Weights of a small GPT-style language model, trained from scratch on English Wikipedia: 1.38M parameters, 126M tokens.
Each number is 500 + 50 x the weight over its row's rms, rounded and kept within 0 to 999. Layers, rows and columns count from 0. Numbers have three digits each. The size before them is the row's rms in percent of the matrix's.

# up: layer 6 MLP up, 256x64, rms 0.105, rows 126-172, columns 0-63
# down: layer 6 MLP down (transposed), 256x64, rms 0.105, rows 126-171, columns 0-63
up126 107:583565499370538464523394418493521509459521502415561457589486465433470499505509509600595530492499530458500570536489503565522510464497536463566478501512607464552458540518545531501435422508429508
down126 113:537407483392406459515447491522611472414567444449509553379473530501524487510504548504498513473473540518555478541486520572480473485484540503602519524338507489520488486484580544502513530509429503
up127 099:510434467502580462587459413519505560575478418481434515579516481485460461475413496502497487558455436464417455468555495508473510418527526543504605519490485440446426437436495448523578451401461495
down127 103:534566411556486439495589578544433521479504518498536560417525520481426533488440531524520571534402486604521549435561500520548524563523546570502491524513544547492495465517467444638520421530474542
up128 092:496485470591445496467536518471520495496525506607476489457471500447483580399501406565556577479529615408437532500522482448432396555516421444494441516499513469546503448445547471458450521457490434
down128 083:428544520417482500483469417493494498531447593423504550428466569511496556537488495539557580468503491511568436414443472537549542411408574579486434531516558538466482523557452555501568441481465442
up129 116:468433505556389412536477540510538497483471393441513525574512452551510570509559418484474468431480399447444519525492480510554460426455525488482512458396543519546456488396529520487510532483584578
down129 121:578442503478460503482529459372479493492548611584438470558414566574478462552525539549581435535436491419520485512479454502542391590464502538512458498509477488485393518481531515525478544547481503
up130 103:462524562537481513527418371510490568468538533552452493622627448445506471424441510456478514487571490418497487550464561497519496522573453490474616514518553468516487571540535489583502516522451500
down130 097:528479651564539532529486467453579511577494475500544521464417513444471511546531435442528489453553484550526603529528501605469496511502466440516418441418502445608442503511483562552555491466533519
up131 091:347480443548546397464534531478499431547517487511511470430479452577547568538496448467524553468543509527470464443534543439564531472412426500461479546602507500503493456465431475560486474382487500
down131 093:455519571477436550500468522465547488577493493480490526566571552576430442506553567420529468509494475489501452555476340500504450461455535505531607529417465524457389569505528518449517508580516501
up132 104:488559546464439459504589546518570449543550507564466589576424498447466417483488519456433422499585504409435475494508535529459550497529439552493520579434446477497395471543504524516573506552445448
down132 109:518477648430481546520432450562476565505533479481438453439477490544507563487476538489471520470539520441589405551488444534458550567437492439501524517408538582489552484436531487422473509544450588
up133 099:528552554496381430455471518485466511557520453590531506510599508508590488464568485410504444511510468518485508432474517460479565577558513469548534556439571454519536509475572543550578514537458627
down133 093:435514589486586486472391641484507462512583509471503462383495442557461416529515485493534506502464429506554434406530523524501479511507497559444510607465539498465556468454503458523555512544482558
up134 086:503495423469455500543453498556512525542539515540428537530472354540448541476518500487449474466565522435507457510404406572541402386512453482499584490474561558533553561535525591479528487462518492
down134 098:532565431487513522519505606464535611479428571458495563515426539548522532563477483498477521406581516553495474557434518497538487551487540527518478457428456470659535480502498463577463555456460557
up135 098:499538492542434509520490446366452489523476510446511517479510449474467580449432453440460484498523489386506485558525609534457593559450485508446435494401449470489409467495534599462550537473456467
down135 095:521527576425490494488470523537439463464570534411488504476506428484556369542466524531421533443474514581517551509490396614443591454509518457607526490524452524460525457526532506493499543540569452
up136 094:560493444421565515490421507510500448507465473550499465444612517600493406453435541510557487541503460574535579441427613452534487500560518474495455498426490481485504544530477423582512492499602481
down136 097:467462429552469563515500583506445573459414540438418587544432496511563512516476446481491549505524548507509531476499509592511501498403445526573588477583453517551502480473437637520496554481461549
up137 120:595433551437405450435425540483429502509528528599483521486414517522549502522545513472560445583526474495499572507488466468558487507590528419497489502422482431513539502483529427643512516489478444
down137 112:589522452465521533502527387587506502471456441522531578422532518425437399462492501501469475461471549504520479568444480484477517555524570522533439558574586553513423503499478496400422447584484524
up138 117:449611587527343516545422532525488470445516518475542528484447442507457479464553389553489460449551457574516505535409424558562511463525471472512545494494457540394497537529513440505543531506497508
down138 116:417422515433479540549475526528512561467629447469588564465521433507519531468548530535568507528497429358567479508589482551449553502605489421507518431459515470487469522504472480532494488493469444
up139 092:580523420421406529514486505468435472458577523531532573474428484468449528517508520515449512431480481521514508567574563492573505452410407469525376568475443492501493482518430517521496519441611455
down139 089:459526497561544481468530475428644458588453398540517454464536520511559520550516477549491523522494480580521569521531455514402575467502470513439575486532517399474508516392504517581496540578489454
up140 090:482458526464572517479432511523524477575466495458541509655560414519453583552524532496586515490505442474518489503367472526561481447570497475486451456472444475427516452576478420552574498495449525
down140 094:543483495490492558589421477512474559482399505522503500504476442421579439491378495514573485383500546480522524424427460443530498595514469468458481525556501402512435483539522486572435457456473462
up141 100:521489552557404466495508450564443429421529439496448442505614432447539547525517464497526543470465508544452478510543519490602442519483519547481492531487520563362554565526514552549615464470546520
down141 114:460503532474549471489551535487419596484491434561590444554558499509556498559490493564472477489414516469507403453489594463474510491487482487423527604526570449420591400487506584541513484478484447
up142 093:473505488586361497483459496460468601579479603496477449503464588495590558470492525542484440539496519550578549569484556546542589551505465433566487494540434453480546528528470518546537458522466553
down142 085:451449457398530453502456525426435446447537389516462489524562377556423436561477461486555556500493490497548543502569496555519494505506431467466626509462476511471450450463510549540459565483558452
up143 099:609523428439505457490466516423513506507530467588571539579511513468487549447547446501439530545500497452408510573563466493486485429492435422498568628481544626464465510492466519468505549506543546
down143 106:500464523519450545456420527512518475572549549506509447489573539504597532424428527405406502547552477419570536565484496513447567568526550520486563533546552505434550494526520445482489503627503414
up144 093:529479523509506520494537540476424424504514424458551436538524435526439478383502493535430510518570525441427439561408462416434483434613434512478480521456515455535547420460536498407520459503463461
down144 085:456547533506413581423550539511588542513496498410496464542474430543570542465425506383543540531477419542572492548463494558511461418470567466519480520386492574443454512441534505528488506451469480
up145 101:478435356495540447553504536463482381534511435479518488511485494461479510573465433549464579570502488560442475581424530511513514452454448442585492503487564433599523482504409485496530520475525428
down145 095:480505516441472414553454566541454509485446522467567490595497602468521501546543601571600513557437560549506445470500526553516493448528467528514580526523495469500413391477602507465530477505423472
up146 106:518513451497389395534499581446488469596571503600565521522488533514500432489485559577526619443543504446478464487510460488509557534398532543502386548506548477467487545502530466534523528436454517
down146 108:492486542526551458455583443511496424540485520483470531489478534410463570571537456476473529520455594433562585416579545488548505475467443487510468519569477495433499508570376507487483518456637469
up147 101:471495434507440448427422458549509466469550503456506535535553611514461434488513451565599541470473467479451517471519584565563600523478461471597556567454512468532434483493477527449512499558381499
down147 120:601458511410558481531446556499467514429515539532476521515578501490522383485574496625578544487452481502455512606521507476513582566550499465536492451467529526525474441438484568527510492428494603
up148 098:470399503422388481550479476481495508469475410451471486545542424523493472570508538526497454472503513525613514457530466455436494537456459526532518568482447573376417533489411494416528449507519424
down148 094:551460546478485505541443445401446478512449445458487520453475551443467540478533394503582361524587576534473447457487479451513404518548475502472456558524462584513484420518481540519489424487571540
up149 107:596559470365532514454500563501565533540548464523460561530478494520513565464492483465441563478543616468478474501446499457408546535498426494529463505515538468448519488525434553428561499486479350
down149 101:462437468506435526560532467536505462464492556480555553443515524508501415498474512472503529386440421509535512526503532507693474501491507542530519578419578499551516475470579530466461413546570534
up150 104:516496516419470527508483522463576484491521494435481615521460404515411458489546474455536424484506577430506410515506511523532568524455605405548453566490411481478414541477452539505567508476427459
down150 101:378451542479473469627516582499496532408468471518489465512493453471481445534513524513507559466511427520490485451487544571420486361418468504548544516491509438533391568525517452436556524502551500
up151 096:549486493561433455499520522537449395493555543528433453503583597512499464491417467638534488458504490561474530464557437473449496589507418476529435454545489544481483404534484530510421511537416483
down151 083:499511460444576527421512459492525522530446542467473464575388519487537477441569479548471512562522467493442416480394504546517404506516615511520566517425443496555487484491497465475476547627566552
up152 105:581508548423494514547593421509522534629469508522532524528477570518524453488545404634515488533571447517416466492514426487548497516527513575535568514505498541448483460399512527592483514538520525
down152 101:383632468532504525581527477463543525479522584481485450548512473461516496483584547488443441449522522513568571500509523547537417445579491483510497418565527604447554509545577493526561448469508554
up153 116:466497423463552581485595586485555452575609537623422526498554522549524524510489521536600472521576520489550535564585503522502568508551527471561481564466554475441464553490503510532536464447484468
down153 110:449542525516471436493524416569449466462570445386487508446424463453448514486472514455417552549481528492445443443429466550540518526546522502390545465502601574501547517603524558479555479522516555
up154 092:487564504547452461455517551418475521507476578453434375497478481490411441489522409457458486498532411523478537469595511440594526376477475466509510465518494480394508442567523520431480490476544525
down154 096:538579548486420468498560457544471450534516583470532472531547485480522535568479574456631434542456482490579492408415462447532471497422535499568558477494528475439415472464519540507526424554484418
up155 104:439457509434405447515565550487481590471463459460496480510542473567450528504526464505404340473553550538420501489516549576482391550529563465461488516539492498546496465551509496545566430506474434
down155 093:425511516451538548485501566582501546420489523555495480561496508515504432456468536408397444489442483489535536563525492439523487529418500594467587480440507502434462547461454428487568526608459593
up156 104:541505497568475455588449508440470552542431459534466491564477557442472600517510573561596571436472479546487588537468516486520507422587462359519511520493568499493403503530490508528528533496530561
down156 095:418433492583482457496477494490448490421526471468542580522374405523482479570473513507519513553538464574546502487544515527491502468513502542483530518447497541553481520575541536387556370412504592
up157 099:474573548482411409574459423456533464537536512463422422461530464522464415474486512551473489498463451521520506502428492488569455581577433468440606422519427500551569540494595520500495456476463517
down157 105:546528472338559525453576548516399467470470428517468498510447553449581521427458499531404492518556446507483459585528475456434491496517482478519496540468497483540455492379511465484531535435484408
up158 091:481490497476432439393405448562519513489500454451417506499566537479501415439462446456525564532473537528526549446477460490621495484498394528543559486516400469441504607473493472545512422518491447
down158 095:528412475403475500503493470428493453444426515528475489620576505476480489474406531564493541465445505545491544487426554510568510570539466540492529465511529401455447531489556514413541616546556557
up159 105:479473408488458550552558487483491547482493498478434565625511525526506484396518501548558624476446465406418412447520480459578489518469554472592546522411504508553474525506422496494447522489521514
down159 111:465506518490506512580585403547414493665515522596562553474507572529505449449447524462540535429563482443502426570500405494447529474525471506480486451458453524546505488433560505523473537473477450
up160 098:575453517482486562491517533515421478512502490573553435474452529514571474452514398535542517571549545580413541502433563518552521415444521445515474526436565504599411506449470430487561477449432458
down160 104:508553585443531478491509484524404557507502572517461418588465412502446548457506493507496528580489525415339559501570527462501469515497479512522525498572552433481498521538566514442408492506587480
up161 098:459516454468467528547521504535550579416463461527447583575548551526546471458467556504568495469490501440522532492453548482498583511509520441574441454494451550416512503456482430564554406553397385
down161 098:527554546534462515426535430509519564515436481544577487509491502515469440454443508446529467571511454478505382475490508336439424540454570594463505460534502454465429456540502552488448501540448570
up162 106:394530575414468423574526492490447504565498562496488467517478504421447457425515516497552426525551495474468569480432590471409489597554442520494468474521466471561563456579452583469463527517482450
down162 100:485484597396588521467603519499583490515386498557527542507543456548464469577453530519430494469403497512490491506542474578504465412516594425506534510511480432520406498519571528535475555520507499
up163 091:404473469442488433558497433468537414526539485495509530587517532573472511556527468574449504644559525525507454558492427478493505494474427524524465506432500415484532568514482547633503445487572513
down163 080:503512453630524557483484541506540556472458451479551428447528417544532459439526584465594543495473463515524493543383455522417577488491575506499482512567525564479477540573539482485596563549441510
up164 100:477603460463410550554455488433445414556453560472423483570518396479541509446464498491513460587486501421483525468466534530456488521554545404522517462533483479550537531410520564522535459508598434
down164 098:415405448512579490481463455543528537488558525528426475380499477538506507625428469522576419458522536454526594470499519485485504490557504479472450633548527471540502470538524503475469540556413473
up165 106:469578472316465536505520475491537501519533571521500535561575435520426512419507481520514468504555508532470455539475560506543530521582531489476448570437511606600438503531516527582517560456499540
down165 130:527508456444501510523468487501492589449490486548568563436519499429544586615455456506556486470545589494456574509487469493559438582488454424521520449482624494470376466514499539542423496513453532
up166 100:534481472471467398485416487501499441597574474567524550486569527499516468567564529490536464511581470527576406429459515452495536485510373536496494477485476493557446538603528547563558532549582467
down166 095:552480530531547546481540430547476498552499503530487488472528473526475412455587495527541491439511506536545441434489560565394549512444430497430429519478500584573488472441603475513546414398418442
up167 085:547504452534558432493514420480470496407478472437547525553497546529537516470435442539530521452398390471479478514512496438439585599551452399548546554448560526523529498467531376477507502480478457
down167 086:507554503397464486474591510487583429400542503513427537535518522530399430552496585578469451456487541520516462517425530450445488490458536512453422507515473503476583526474421425518440455592516537
up168 110:461538508533428484483477478562508410460523617493445451573565552451526493481454542488594524494601558492485568482513593476603579496520490522478541472445503489476553493460415520445582444527525413
down168 112:493504436518602551483483547515460494371463548503486423444522472594511448420431473449509438465486573544504489482515559393466544533451442516517407434514474466507493461471464532442633478500496526
up169 087:476487519463425532521491594531550443553518434464614406461405511419474526392545409493501409376448555468476436444485506457543512521502492503462521493487546529517553520529528581448521510475506514
down169 090:517583501527507517451414430561544525606451522488471529510476497458497446588504495540467512508585523523550504522409481418584495465601522522545482482585456568550443445492460390493545480585481559
up170 087:572470471509458595535495416513448534617565508602483435431459420477494456513514525534642457474495556518514587473443534525519508470549487550517407564514542531484476524499505549462474422483534566
down170 086:418523497385476479426557526517522476526508483505440410516488512547604503368507470496530431496594494412530448505498581513539419483469416506459501564420478570492506490496490456454454461579470465
up171 107:544363550479573428518483406470507525441495498452526459569446520499502372555470492525579524469519511489405501466384516446545424562540496417566473542478505540521484573447529502522516506481518455
down171 117:488436546480522442514431529568514511443564512460547505530481538540404491532459480454484464500495413419532446497381499513647492443486506556611522504484437555563535540565497508515448607522507488
up172 106:589487577489528422550413476517518451516571514565351537456459547556443408512494452460549518582453425446504570471443538522504479531571493478508479613452488445526476549498546491485472461508453491